{
  "vocab_size": 512,
  "positions": "rope",
  "init": "normal",
  "init_std_down": 0.00256,
  "dataset": "wikipedia_en"
}
Each number is 500 + 50 x the weight over its row's rms, rounded and kept within 0 to 999. Layers, rows and columns count from 0. Numbers have three digits each. The size before them is the row's rms in percent of the matrix's.

# layer 11 attention output (transposed), 256x256, rms 0.145, rows 171-191, columns 0-127
102:534543397585568505480489394466495418427429576420420525411481538553554529457472519489497471438492559542508520480488544544450535550518503607424473477464570564531433420591449429488478507530457476435484523528565481461498492437481510405397456533517482495582457537506483473540501522463531562539549444540403448493430568517468482436535567477579510445488460426534540530450422552360525442485493
106:551550495452499584468561500515542488430555508543512499491497505494427471447544618487496553594552544501527447488472457519458470477542502459488497561556472501441482470413470455459429553509453463492460464466528458502513510535395485478545545412395526463606603601489508563462558570527470496508525506576384418522507457528434533513590450519556500615391537505481519576495507440571515524481504
106:508512489424478549572474481452478455553477615496390419524405447547558467538547471482508516569539473496460587444489472472531449536546450451506520585540457549512475469520442464591498483531414599420482551583547521435479533485503563449536503398516581616586557348466510558556493574502585489555531565448530554471425573478455417556399446484532508485485512556499514571482580580548508538521526
103:517408525531543469465472487451471471569471462489547495452478599433513570529530466498469529500504458458501492502518456488472568457441487530543486603472463514493504468562464491455506475474535406581448511437520545533474415448401450546620453492449479491495506470451499563535322592578522496501466549516579523523429510554512560564376454474423504470597475501443560566442434491484495499502474
104:447572488493414584672519513577471455575564550494511444428425457441462525534607513506557482493446535587486499490487504539492576438461481523519528529485513433484522480541450548564491481444471487469526510485507437429487536478466529451467495558500540524571456448555459480498504507521426565441447441416524425544424534542637481532460529457544521479550542528569483520463448557502475471480501
101:537517466515532482520365532493532462405494402503529516495496564488482560520553519460473463482568495410510459490423439426438559612462430457636431488582482567445535543552513559515475457481506445397486467511504475470504571454530492501455434499527586497538634505476537453406507488516551446464472449512473536459519578538494505522405557418477473581528514513471509519519567537480495634425566
101:492418551523517430455490553531547564550556453480436503409569479445560517493536424440556528602588441556387593455512514501597467522501504358514549509378488490440520507462467579497361455506531428538509464528472530517423470549562551511567498382513460551633500546471497470481542515530492556510499418562465468510481438447428497539547464530609542512538516568463484450533481457449553475536481
098:471421590401526518486377519525458557460459498539470505524496530474585485541410516494451556448579494526449527496500563442465478576522455486466537441618497478554529475459501453410411455504551547503435471473495515546450568458509454499453521482460508465511482439443455452486488448500513389480485546499434434532442432392575487549490544527455470468541531496481478589498520496494550507554465
105:478554547488506488478495507415582472469522578441461571530526525538481497529562517494389490491455521585495468572507450403496484469517501499480532571440456556458502549433529486419445544458461484473538546480453494484514551446473478489546459468467510504531465563429496550425491507511480507449421538524573524464489501577522499533494529548580500347479508467558524494548615445430564469464498
100:519370543467448439556535423487473478551495493579487500525489502574535557484465418584535553528495520534567557508435479579502516450578464561499514412538486568480619511506582455542402428555534482512494527455361496396504489498505447411485496532309483468515536521483443505488495557550468456600486470399429504473449520577557437528535517428615516564466535521436554519499409522491442516552470
103:538488574400540558546500406448486510397481576519471467470593575527529531362496462485391465476535542479424460603495469596482543549532484486664520517514571555540485540445535477492531410476539523520555430559531545354515428571489428594505456444610478428575508473455533447560462509479524512446599541510584446418501568492572492395466532517549474599516493466523472587537500461536515451477572
099:458542464497523494505538562517473477399536473505531561477407523478550585511526466534367482551591458518536499503548538472491457583502500540542470521486462535506479528357485494479526574497519517427586507490514610409490511475508561514459465621528553497620565413470543470482582479488432514439541460619480479415472474537593533530539445559574491395517590449472553563510530505604524470505502
103:498543502474514515553490469441481548447509514551525573463454507489482404502511465588510476512516497557500457443503484362500487539546519537473436568461616483490401550529463537461496453582541497444561561455486564557425475480525372503441575558407517471532477434602542478505575532533429413467504498512563553460537478396494501527474375471450549586515441462523600532560490474537379487571516
101:392396454556531455434435483468562447402575430502512612525536541424506510470541493486539572492496486499521542515571512518457481445496519522387449507515493521495485476403376568602581490485488489514509466551491498454571542549510542404404478410537438549414524474551522524472447478499535469446396507408493415452519525495488469486507445452530444556441441561563509543443597476493517507624455
101:396506489455543540473601366605504483539482452499587473491497526450469493583538534539474448487401533548538468508495382515537510578483463520471520480391397519530497536454525472533497431467472548426517428454513460421464406505479489511594500544410469492493553525512556431504600404518485519538551464490471514508545561556390478458423516508541448442535539497563544470534487546511415541539416
105:492505500425475549478491477383516457546468493420555567476470501524474545474467461450437483520500468441538459452516483528417476494612532523469439487486505515492556489508561566445487408431506556547550510410597482455467549477459507499454523492466494454523453571501484578421445611500469459451497470476449558438502487473539518536477495545481417423505451507506473477467511463496473515471548
099:441410506436430470514554446438531491360501469489419510555503501553557513473457410531527422503514492545480516535547532480462458521472493574503557510511566581475506507513497398457548413421554442511485452541488507398444503561509485480526590546460534568465530444603459450539576568442591573464472413497467488486509518454567574420506498521546556466412497526460512451457521522408547422519424
097:491430573569445540538435613504444460533458491506473494523469540537564484485479554530486439534513588453470455517439417489511545558509474570492489518478435452503436486391489483555522504441551481472405618523519516613536489430613380433522531547405518547526540507489563538518557499482499426503527499501475379512514479522546442535436452522585527505544501487323449514454590518502465483452501
103:603498463455512429466501460499489384434597466503468510520459462447442488526639623520462476506467522524550510457483498425523509477439438497609459518494546429532446432559497533458472543487616443495537495442518517533486458522517466425502422448398482418559549526537478493399452386554467424595542464522513513565508429519522578504530542497505521392520475555550496487511518517477513466384430
115:537606441509515457466453479545519543464544520475470519466504529455457446523487439415454496439513440582496513459583510537584507477522518504368462541481514534438508528407530458471480485579494514548533443490506594572555578553417553539552481484495501578489513546495453574481595603531514486467469522494361557468522458503560581390515535567562479565525530506551499455437522521479502466459460
102:472454500533491401406502542508548504527391458567526431453569477520503524495471514482559505487517551567420416635544373520563515632457538567391412536455612473465520492449473444495539503497481462504527534435461469486512502459408446428460450409567438576532482531563524512577450509463478468455585456518461551522519574511513509551499534510500481507486486497513468561529501475519482511416435
# layer 11 attention value, 256x256, rms 0.158, rows 172-191, columns 0-127
105:462527527550531520517474553537450451534522491479517523455400505533484526440562556424462491477518455507590550525479552545571499443531372563391472508495561500495439586521515483470508564478474488576365563530573427529464468549590498442455506488473507575523472462450427529482540550524505466456499547494547506620488514540469511531526553443509509591439492611457530578435491370571466549525477
106:507420478530494473551496433443455558504448644476562604474492411476465514454497506465492503576444491495494488539536519445520501527537428444531426523493434450450460509460426464473471544501486514442414450555522504479513514533458575549503519514576548503552445434479587450434496503427478429578448456521464550597474517481551568485553488566526498482487531387544511486508472591492530651542512
100:381549479501407469525510530425528420510419536462528540538508546489573490566441565509495479423402447506496508535531507475502579441463529559469609555476509519503497529458379377550495504567576512557504465478509509524498532485510487440554482469498558494550525484544539554494460523541440566455490494557472488598551507448478502420413527610534548581487424456446326475591411502597471550487596
104:422478548466502525555590529516561450455550531422546501467417452457395554468384437449598488501463531525489395497594470418496514471459500543552516493521503514564415515535481494515405570437538466483420578524539495474503606459523449459537490510471550534461560484518411545466397542398468526411528540574512570438525518524556547483440453474563524393519419521426521506472596564498496445534558
099:501456483435508540465494500493503433452417437510482554502513569493454522521468433405466464504447420534525414419524511540594561485522450518458556528497492539526462551494487534466483490536465550488515486562558578517441579526512506525529394534571533374486457515428471472448428553548536532589449516469615503526357488482521495556510387523528503455494563449519478510537474562580504453500461
101:532506581502559485545497533603413587490494461489422471492542429478487557389457462544449532506549442515511513534458455515509543466499394542500486476477475445524548394505529541534468401544556422521549446501547484456488452529516567497494503459507518513591389607598569465496522550541473470548388509449451448422623504468560512492564387484457444488502484479501518484498452454477486585414486
098:546581465595546459564501494494541592515436509506471486397516476528470402421466512499476503488513542535437508424498568416457412524551467502540554538508490543540506432533474498481541489467534399494531513485422514477474507500476475477443491458428530510535516604481413451445419476485442491478430513493528491529537408549494518536472512421479551492529528486602517651536498520547431581501475
102:468386491576571555482431478476530412507413568506451518470512442570530462552524484535521482415401408531565567560462510366490539535526460526492527496492515569530562492465479515520522535593497576504474423477572514486517475509529545385476488578477508546488539561495507505531445489575496532462477486588615607509516472470464520551586507509444480498459421374423514494534556476447532586617546
103:452622487466545527480533430586503421460510581525517534547514469521481526548488439429553457506525521523503450523541440485503418539474487512494535548532545615509486533472468525493540575465455588539495549515575595408455514465537471512513487528492531551559483567448439541570515547398560499577472529450524517476594595535370433528511492596581560563475455526566479490474549566463447508568508
101:509475467563547498554534458527478505464479459514600553462396479446471501526581561487526436569460544476504473534511429516618460596517583547465493423546518424497508410484484524484576432564505581458554521559568497546457478546539600580428528500488494550430471423552488476456527415547544479477471542509488501564484418505458516471488502513456499536471564592476435417485471475564585487391506
100:459399508526520447525521437420585593450514502566484444442483392485529459534531482549480584606523486530449460519509475468570515587553515491515604498436506549533624571498541475645470606522464499498514494424510467408528380560574493510457478522475508472576526548598402425481540488465497596468508535467537537527549488516509480546489489536497541495493465465394397534453435464476550566504490
103:497531453471483456486592516531580480505495454528427472537461633537464469453485514542551516555466452464585449551531514558536509378530546564432436476479524491490470463529542414534509508556509627534557500438512480532565531545509416457474517494470489515441507488570437655541523485560494454489534396441504386531522472479498350462417419414512505471524490525389460414485488513509462438453522
101:498597626455565517411475481480490482458474455415497511505543424472463499477538566497522477488517433444459402473447556458519476480494453510527508421528436528554475435472448563452423615550482445471485459514523476478670430482498550503510509477585473553463511431491516548451447495453451612468514471439565511488469527510573496569490456407531503489443540480567446617547600533590506491467554
101:548472532447518428502524475486473558492569526484527445539467523510464568565545501466493439509502460500653480467522442526521518415578464543513511485592480600468474503504584624564556488476456498619501482473527481476431535511433462523403465574514490472487567484449498521492513428451557578544567448495456525420528482476353522467392466598552574494438504478559532437542463457496467505547498
106:493517336557517459546458489558522485508436406482540566509437582567529430475526531347598423550421615459585482452535464468445520543468542504483493456506493583499555465559434547439420529474541522530488457485515438531456430499464601454573482495478446526401530543571485661519529500518516501525512433519510474414446442538541555532554507519455521518507503499439487496413492548495439457455511
100:498464478490530529551489512553497545514463486512509489556495485522528523538492530568450466521405614426538513444455481499580486413427536493485419513482535465484543382561599538554460595490527412615505530518572461574540509440501467532461547500500565524402475462563506519534533580446575510506345542512482534553493495601430487526509464453618483527521485487423387401484489470404405496485558
096:534475602569318489463567554592517450517391539602402506529543490466529500612563520547489529446491553463562499565471516520539547485511401492482537524510497405530475540488498428440526382483457516577434480451464558482463553624572536516480517492453517526491655501433438500554533482481439474486497526480559486556452475546518579510472549514420535543542485467359458450486587499484533492511510
105:453441484566503456492446510515420591314504524493563616417492509462536460541549436534553464514502395611471476487616563511523517452479505502509501467517473537426494639454554545417493442441536510553546591496500603427483570423588495509548543440505490534418484495451420526446394495494511516392470548464518541515494510469523531449499414432552540419528492501513555469506557463564509587527545
114:481518367586524570538515576590441401409421508446486589449576535574431494454433543458477563500492514506419589519467470485498494526484470573427545507471530554502501509497587515514482550497500491610439524531515465509548475468491587553502564591494520595513465475532543501580529491501501579557505592447478500469506483539480425491549545423556461553515424570543546406503531469535468485415473
105:396488509426546440467477583561530491590538513536500489477577511477491461525573607400469586524418610483568423550491513542528468478497473427456570439508606512571420440445477474414530530555449501495512489556530442422567482526508519418462466462510479474502546595528507483537555517535493571417457501578572518500439391478482555539438504455501513514461527469477489576467461474580580549459536
# layer 11 attention query, 256x256, rms 0.0968, rows 192-225, columns 0-127
058:571436549474399547462500559540504379476447452477567558465528500497499538502451455549449530466558490482478478544600455487539498481430487485461509516526493554448509434472479500500478509484515484570587475475505526375529416532509550607476447505620489487445514482482437498541444493354477511487534495502474486493424539436508414390494451464525527522414523461435536547502538479489419509535485
048:501583538522456572465536477582589598458508534388552591494495587542406476575470419511566570524484484556507507481491326551515415556516488409516506518503600499520494543527499523547533503485446526546507449459498566463520465551567475514543508434464558581495545579574517530507454485551468406519590481541448471571572509513478547585530507527563484548423523488533576460421579499398517490408548
055:482512540569534517482525431443477536532510425557544549475425566590447474528401566600521446442517472560492512592520458469514477495510521526492468468539518480528533491579480485450574583514459486528479559487499523495449459536501558524463498494568493539550449489515465514556586514578492435404499437492520506563503471535460464541387484514470531669481565428543592502588470509427534521516506
068:459525531479558534567493496499569560540552606586495399523458526484494493508535557514563475383403560455525621498457527583465574566562509468504515463520496418586479527477560486506507463510536543470471493494581408670545457446554501510489569489480469514523501533481514474577564467547518576441430534430481491546516456554487503568510553474486516469524426618582452469491515523474506471431487
067:503525517485423541598544441553459502503497525586498498531488507496490515547473533481568446507552533451523569539485490520536481465538523511524494521510491476388572460501468468495542529567500508460496604531534465495492539621537520491386463604487517482576587501550517582499580535523537576493607549481515527512460483575511549510459470490580483482445546605545467460531541467581534396528526
075:460487502482426436494515603485480328451489404451511513542526472460489416516504560434500535515499468485447441487473427450554625424432477560433516556514434479451467498478450440449450507494557477527506394516524619521532515541476594589545485565487465602467535416520501465470530491483544514544497488529536485411439556541547478479512533548529462469505573430469468511559527501550406314523467
080:497449515486506486402653392475549546522482478596516583468445557496567548470464474484416462459499545532464572585460501548518384596531525506510551483445501539553535548560517495466548473501475403470488536518410425380437478490438444486512480469501495503508424445483537552471463498590544521466574529496509517566679429511485526513465448430466422487447510527524458489573399447467565649490489
089:554519521550444550599555417559487569511446507630547490511472485519504508565515461529581484412574486482555575529496498601464459547538421445494440454522553419490519576546486510560513539463558521431532571521514457557526422562563546429423454518471547392539535517534505531482604491491539491513580536474453492547454518492470546526473461429551438651420467519526487474513500448546566545478471
108:430455519543509391462523511382507497445526481434456543473530478463522543477450596513457567528446496538509477504491480391541472491524543588449555515468435591507532476502527509397498513465469452534408505516433478406502588399443521518594543528509505602479447465461494505488355567499508502441429489531557550485560484463475450446525499537439521391499519422567476481557445519465448523478475
109:509464529477472492447553400482457558532400518594529443454426532482495481478486429450437477404550471462499596525445525563485430553456476487476536506489532463487468509501436493515518490452539472435502523476471445464454448566492441448464484461473482361469459487464517525474503469503507527420541556495449463565615479566465485545460476420505464538405429561471353539492474451509508578506472
105:446438525567546443489531460460520570429515517486466598558567515472529552491512569581461543378426539567440537545489518476520489517492595483458545451383370511533526510462478457410475511492418496556457444509529512515629534410478505506596501437497539536515507542468483479481442482485584488471470501523637516539530472437443534514419517457433479467456441440496589476487471552480543494438454
109:453441488453447507478514522517455511494450507579464410486453530579514542526511435501423539511490478538464532433404595410501448529425479541556495461570522489520400444517530424447433575488532517481516497428462509559475456471442447551584484591547524478429381462493484502463473448463523558469383524560561551589478437507539469402479573549513516531529428456484532471473514509513461536529451
124:604453481556541425487483482535464457589458556469349540524491586515489500543430459487462412500485501496521507550565509462463440487569479484494473470558489560522704437427490459518588476564486498464534581494504466447507469542471517474440533480414528515538501457525549520498459401475604466531442467522494465567497461511449628521553518571467457614461517436508504456551467427530492495475499
124:459531423526434519509451505532544490518466440455490451471404435488558490481491422463505410450495500489459503508465495470453430489515479357541525375460478452460514435438485519500475415500477461477490561514480527511421519451470580531514495491495451505497583582537510483509499367499476512596502544501479482509441445574499457513507427489522452517547557496492468488523535477630485545406518
121:542481472517567662515498499488571554524566469548525515482521557521400502405465482505531572439416483521507466525515436643544467446505510420480425511465513556441599514540510542528531459444513416477518520570593472364504473490524545526472481563526544390522547573524527483482557634484559618523508441463490542484582538499533474545501546572513525441535522480445472464492481550516537544529520
122:471566478464536508519493521528433445479561499549537466526523573443525440410526556477482543546553559410452510540582593511508502470440464501523459472459500376561500570486557507551532533532558540432491501441519493535573537596513552510376571497513566546695478468497464555453527429388447533486553492523493484516536548565463565538467437543571458472409536559476488528522536564423461531482472
123:405494499548415503536529591472405518486421455519530511456476430538464382526544386414513487456516428479599464493508565457513477474479489508552495458499422513530466523420438563435501543590447496500540472500589584442601434534580426394564538422454393503566542624516501462458559543533477439473474501540488516468550493513508475540510526496588517540499455498415448532528470505507494479582573
119:547473463477569508512423514551494480480536555420589601513541498555503555454466498534505475519479522596465537572570558553467542408520528484474560588406469396487497558527489498558529552553475570482489444408446497478535479502507532514552443515546520441548510521555504523571557521537511438448522441525541491521615469491512568503515462487457417499496488559497498469611599441482489526435526
118:438463569556481555536495535646513490605465619532480508587556555537480460468510475388565556468471533539447510482454546553539597482502482538447567585560508484566549458462491542580443512581482559566459477489600523368480531541500435469564497426591368507455484528528529513578479495472502572523556531523454544458486586470593576496447501454503513469569472494574502492562569439499484458452503
120:501424570540524560392501533549570496525515528471496395457409533480511525536510502435591525497391454515574516416414556536459421475602552508477525452521501495444512527528533556536644533430571527463505528576481506503541505485569423565470450535534457513510461526582584552457583488513565514453461534501529504464445444440485503492500461528599503539510500550587485455490473526498521467425493
123:474491448589479432567468470511520519496455490438470532489488515501465597511486478572631436571443534498528527492503555530468395526551425471508474497457482495503433484590470449435450501518449556497512487514458568444602505465547555464490453468601494496451478534572451540519508576401415573517532477495437527498449486548460458461530575514546555458527544486599429459488547461494589497543510
125:454537547528511440463533407511429531444405501410515555602508556506411441482466538529512473539488483575614515575458498574433439486391458530472493432363542571501570466417425433475438437423448630542484515510578451465408473498513486426450507510426503528547451432545435467530433571566540509527539495505482502449506531443579501493503529524431432484518550614496522438467555537512412490522531
123:516497511455506496387516440463509576503536511405463516385432560559553424407393538556478522462460496569453458397486483585448484460409469504468454602413430476462555440521434458538452485518456428489507521355497528528502502543412446516488543351492445523474459550411513525436499578563519446376509441531525511531418502408494506467448509475502485479529454537490559457471391459435530501557475
117:571455498490533606526524565594444441650482465447558453502502530514458586571455651518582489535463449542552524523417536552510473585555528441496583458528517463537515578417469535446461546544512456546498559469471427558598510531489554608478588569548494482512456390453497538450514408592542526501559478526418462468569546469458488467498499449480575498520510614539448506476532568600484494586554
118:564502491446424514527485447546470525412488503499466473503474478437593506510459526486573483577517534427559450413388479443503522527439489463474596515542524563452520513543464461427509476440528490529529514458539523503568491462422473480466560433580421400488522452431550476562558438546585394426519547539458537639492497404542510487578495401477493461571575555467432499496456515549517452461474
120:521339457497525379534514521501524490472476477509614529449458585435574597640511471483528518476491521561508397425532542498562542383540531529460588463519511531451582502533505571502545516514406507517464535539436526506534434518457551457545439504547476499464457425469506575525542514438510513481588435547555450390460530493480504492562543520554493552498399555302513473484478476470527499486534
124:528509451562520518499537520521491491535533388546482490540445552489474611534541546422458428574426546519508520514490472464414435552498452530448504522554350478614605507554518491530356477520507429428502474556484474432541549494492392548560517452468402512542446565448519511506413550505506507470384490428543489524520475518455450506437434525563457455461424387455551488486527487438518550474460
128:441508451515582544559462439467561532546554484547391542584495429590525498531463512464464519477515510496526481444528546502623514523499451501409521542486490503536571476546416458508523566530478519521508456441529520476576508530461438492500512624496469486506459574495550473500535411502536500538564531492471526543430450443516428472482417556423436590494498400440373500566454487466405517379588
122:530582514475480503473567444626516472431611510438468571542490533457456497512496508587516494498483466477438531511512450550491580511469433415453454541565493304484470476537440518431633481543534457552490424487470497474563535468407519450444438489486476388520574461439490478452527527567511400493477567453545454447443436535438568457567459523473499535435500439577467510486544522515433532565532
125:500524445476527523565484471477468487470416501478476520465587461445524481473527459594534467475348347481523453582390581446511518567441454470562537480531506416517449531634498473477543478495541510565391561499601419528492521538501520429499465490514496533555529427426540507529464502438536568481508496495454443472540448511464557461432483512463596510475556458474510472494422436481523479617499
125:495615542570564533478520464455459474548386506452590576557515548429453574553550519494524547488563597530500506521484547491539492510589478493517471599463485420514483474571442505468502573524520493489425548584524542486397551470552474473594513512524444493451525470550555462524499492472415501571458578592513483505466482426465436456428434514550509481511541480509428611492495501615499507503529
128:531512527529506533458460433443574542461471538495480514517470510481527421520399636455464678544479482549538524492520542482523494467548533511546522597493508466671513472530520483517459396506555452525512629490514549443471542524551533463558542527568494584500519452520499516509549484571514605477497529514493516475582503502456544514521519609579537559565542506488497499492508516542490480542495
125:447585455531508497462515634487595606515598507519552474496494485508509550472513480507552540565491476540557581512448520495570585507491486452486456491535490582436464489528478476506475518487493571490494501549531509485511498528556499555540522504492473573509611556461517469538555504520477422516566576481517455457501562568544550635534518518515380573592480543507564469512467659483519465586592
121:451483447564415553479532374605505538537440510521544455479580501440558530550519517512442439485536487639466512534512543539490470461459459485411500503578522566418469545560507480436432488441476507421496504585446472633467500520466465491511548512555302444522465469502545484580524486484406542492460479514461530539557546512534559541515481488518493394520450532536443576408587434466464555524461
# layer 11 attention key, 256x256, rms 0.0984, rows 192-225, columns 0-127
048:524561542557561618516481476493589520464526500475519479511530517501453366503529580507556470524491478448498590556407493470405458582519589540514483542503515464515486572624503493526566516548500497540503528576510574551563534547517525485516507561450517594597562502592543476572560479614550553505457493526553431527557467536436537580558582533516486500504500563601547486628404508469506514499493
053:486494482498506461556534512509458568469468448577433492457515521516432501427492428432485547502454460418530514527478540574526557417440567619503418493485451505490471406434552542460419577488643498557468500529419370388543540469450526538533490502555457489417557480474416549500466494499444541478537502462556491403546544435506456525520505623488528502559500527598476545406500425600491508550526
061:447479432455437430498509533564505485543413479419426468471551487453508495505535423411394510518490529490495478470535517513532575441481535577569523501485428569451520531434524532528488389491508497510476408525464442624480540505407504480562537508492428504429470486388551515433384478469513508494521543543496522439460490474511481483475519477481565384590384515504482404418575504555487456508574
061:534488520492523483450560569394549427503478475432551502492384490472562484467487561526479503540546566577504495470534491411545435447496558555477521577436484585457558510581505480559586461531440489505491555512537585490429499482523503458482514574503528568578527418490538453506488490505588575602564492503514546519414474478611515562534520484578523545430546474492533446566418471504482502492442
066:500537479505479516522512414462432556497537491555533524410498514560501509493544396558496537475502464523492375436463542533379461548450430384453445446441599471475442524413523487523433548456495578502544485463454566451435435470513544473519355506489480521455567511496419497470568478506468384486502463544524409490483489507439538476439534514484522659460508528404560479500472443406536513496457
070:479537468448524522455538627529555501552600566507514470530538487514413556468448489483498490531430480443633466412611591593506541577499463522468491497544540539468510489375564581526541420406523522511381482508454417509525581525521511499480506483522498483484460509525469559482421465542516504465514467526449562466558482491557466524497547479447568518508512518530391522525628450543546503580479
086:493553490443471546550458493493447534473549463512517481411537451526416517500518466588490515574462517536489371384561493368496516515436524477512433500553533459490424436436484506519498523492486610562569458466524636507480475525480532471439431503508475486543638560412463484516527544483459440587518432491501516492438464520542494522471476578562539585465494510418579452446516518467414463488487
063:417539493496563622431429459528372452508581531478484537465522550524447548433572455430491498511489512485494525582530565447429456480414456487493514535534481477452517508438507554466503428439457549561482471447569515408538574560495417469440482447512534508547517512473458494486482542469541490450449476456542439455500599485473405502456543500456451545543491520428463442340564546607468519489589
080:540544471427478498509464510562462488554555438586496414539543479499497498574507479525506489482540523597470474444511497438546575505471492459513426537472494458495444497476477433546561617486531569497522422489532583604505415442541511510492475534471430500496447513516447502524529441558425506676521500486472445556385385523505499541525470591556499570469516441472542548538532507455473454509492
115:494573529466533517487539436381480474502521481431514500408439486555473390496459509540484518569483541572505396508505504374524484539498438450472463496459526497492466505455496515434507515519428528510454477521347559336490442522475502480474489555481492526550643539439478480437492576495462445492523342498545596455491497568507554480508451593517463547405528518410542406458458476470513570422517
122:488462601536596523535587377484527540450522568465570525512532515453468573415522486496466463612519525516516581640587557549523495460569555527462532505507447480492532576479500483482466462549455496509501495589525534531459531523469519497530534514515526549549549478435484618505483516497499477472474479521475592540472526530528533586455438442533443571506448417526509481469457406470447441498486
113:471480481475523496518506443529560561512520489660516478608534445458509537625554490532431497379435501522453471651509512563536508567500479467425404487417413432513463420480456429443458592459501512458531465524518501447471406418437457486509404489507471515518448557545514561554457450572466478565520568530522452615582416505440501511457480533508481619480470430545545511532462448438497496490437
127:560483436517506384513524469466430435585464485539476617472486492530481486501511518532491534519503550478549537640600490561529451441491558424530538569456543457550527481447451427543477544473549420415506531647459450424416415521577457523462550583523511463513515507499517484512445446507471476489507512461545391385542498623508500463481500541445398551424495488497481532533499378436474497477562
124:497516473594538455569546448567491536565462481488414503445446572526432531544622532568501456471470455616476560471557536519508530519578491435433590518492472449530486509440555457513527449520560537549516617493434543491497452512511575464547446424505497568563478475494421517525489431407480515624442459476511512433467456497419472542407447481499472572469503529421545435467524470635471481417535
124:485539452536513551576574521485547495525516502588588477470534550508389596554503414492474476469467484563454469486516431503472468580406564438521429466460423543563456511593504521406591415446470519499555512495546491483488518531492569577423409464442543477357515543506513426495483510416511456480509463524500470561450460507482540499514505484453529421497466582465506488531475463511556658404556
121:459531519529505546474466495532540447513476519467534469493522486498497437433513497508414397494509464532500465503485434468531522550464480448514453345514548448478445461531504512565498577560538584469565494513487549555519511428502512471411526542558640517538484491496515409446494426461408519530577500394458379514521563439529501551529439634566525529398521426539496508529519399499375486561501
121:484484481567436530512510635486550472485491522517550494442428497524578519554455533412497532486455449508529489525577483392486484415521507500570527437528494436514499571529388487486498583519525586578560422570541653423495520652565460509547483527469392574469521579451434525526574490498467476508483514497433522459515455475511422596466502536602516571547479520502432471461524516488529493483515
123:582535471473537511422510509567567572534508517491561519533479522514511541512529595519526524499421422542505469553508479457448548590467493489523525469444481477475503442522487426562474558461494556553495498430459537406532489434489496600446443472560454479592541580424531476504509610453523480553479463494528483511571489482469574500590509581379541546515480493549504512588540364505509534484537
121:508554454587501511535472434498540491481492595496493454505517471492565495509567529391479509450506582494404546447482484476493534449363499448486471577478486549484515431489442442549476527459396496459493520495575499411534533511559551461510493467567561553449551501407452509551490580411486448445462465389482549489582573569478441482391521622494490608555557450554560467460545483524514445501494
124:461509473484592532476566399640601470420480439527498486529553580492542460562525565459580457537583514476405443374517528554448454468509459453467498668524496563503575598523480540593586518470495484559495489559520518497504465468572499529507437476573428523601488470517501484449518405508578543614547476546475477510558492400533471574525482454451480543464455564521435457494566572475454618447560
125:569513459510532563458549434461460379484623448458450533631520472492476470462536507536482410509411496479554468564552501546510444458544546514541463499416485466383506505511497476502485521455535537515457521447543472470564453421451521550511480508637528438470473485581402404425610533497465543490481460478430463527570431470455474470417535535508467482549549568606428462412528539514500549576441
125:553512531461562533402590481431502454480477452508470542567474498530407510428433485490509478474454501612482444503471432568481437452416591469563549382481563485471533497463492536463493428501462395517508570514435506422490505428533588439436554494515467498468443522521496460553551528510520495585491454408488520491439500488520534461443534533515494493515471448440519509544536477543590476419431
119:451435615450532516400511580504497460513543494377470565420440567450568465573475413520489552442474434456461494427465431571481382503436519483526475575485570486477542392515558479443564600540497490468540499552547517341503542524470505511506496421558530570523448469465554548508508506484427446464466475527561525494457465471558497548481512497495450407532494544586537436512439569474545477572492
121:517430550546451521575562508511456457557493537477524500444435504486447464545502525525543492485559477450503426537417492452524482466532547541527526416503577397498461543459410541444535493467478447498476501424518449473526539461519486556407471553483493386501526427502510517531532447515557488506576423492477533513500547590443561485600467442462462457460538446502385451526398539550434508584526
125:545568540556420464552525393441517497474541492485441438515513554511529421564455553449476495452574593496462521491443554470494491515426552468515507531485534439460529528565464511509498522486580517461469514508564537475467416528531392499687449438489361473488417441478490436596470533435575490487461435538497514471543488506574518518496507453496556452482590444436504417485581518592497532491500
123:493459514581458523522535504513474514383447553475496493438508580472582529453514382427442558429476589638605526515480521544526505432507491555573569439446465470540533542532518443525479488485474617473469443609501503561513493385512384419522471457544355433494470459468435474512506489442491495482529515505480503397504463517471481508396504496466538456420438488456499525512410523433476511472527
121:439484463484403431543521553492543486489456470625488536564528503526524616579487492537510484707406473526489505465528483514469529505512485475473535468442423563508537541516592446554424407472475493454456599530478546427574530411517423574497422476436495624484464516425595539423481519545506544458529491548512482433467579434452531527493476552583437557579437514582494519425503500486415519455430
130:580469458568553510582480472494464435521532551531472543551558520492520534530371506505494483542556462484540503496504596575525554483483457496483499531584458385552454445532501499534513562555469536572449475476461500447467542453506476441476541579535445521491454386542563444516585505429476452552349475537509547504493435536493474540434556449528609579442510453519508442533538495540509562469397
122:567495568463496439506590453499523477390542538516491506490470557468411440490445428501460560435535535522432408413620432484433510479450507337513406541573538420487512512503402460423495600526513506457550446501478503489540517485446437439548514440515444497438516458546559545478504457452487407594506493551439521539506509510459627469540499482587480553533518498507525531442492445427451481503568
125:512528504507636431466488454517494487488471533521538477544482569469523450496596485457545444474519539452506489640455552387459467538427463400545422561466490542481443486588510485503489465536631450588392599527467470614464513495583476488476449511549461622484485492480503533447468415547504510476435516493548454488436518603536461469494535457519447473553491390489496489507428497531567454534467
130:493513491562516566486412479626561469501464413438533635464532518502473371544550556484546504520532523511453491441406522543514527562539470482564501530488505520466525487560527502546459478526416537457471473523481482479512480503469468469541532430499491494453538438461525532432544564424471486516469469566482446478554583442485428492448444484515443482521504493510541411539528483554449524565541
126:507433487576464518416507509503515511445434520508487552591491561526539430577422542531528523493529574533461414550533515434518500549542463488494497531440449477554522501447525574470451488552459466472569551531470429473461589471445589414428571546475452456430517488580501464462541465557523439431536494504497423482445517455493475522412502580540557525567522510536567528505537553506539486552522
125:457569478444543415492587533439503555502518488476494517471486511495441543478518555516385460432493461480532436528515485510485585392448443416451494615514497538381493468573515536587444491478506619492495486506449511494429456431566489572409506477445392451570543487540461478497469560467501491496514544622503460578556514555547452567559489587547400580503515511519465449438511535481473413496424
124:438543472598498533524465593516499501546502489488551541521428463442516551467560520494514500406556510530436587467485514533444531472498520566404510500458444567365419429461504570503523488486533487442591620497528550505466497512459487505505625492556370503540506498436513521512541437433528467499457473505509502587520550495472591459561544465592546407527556481460510582438542557465518486492501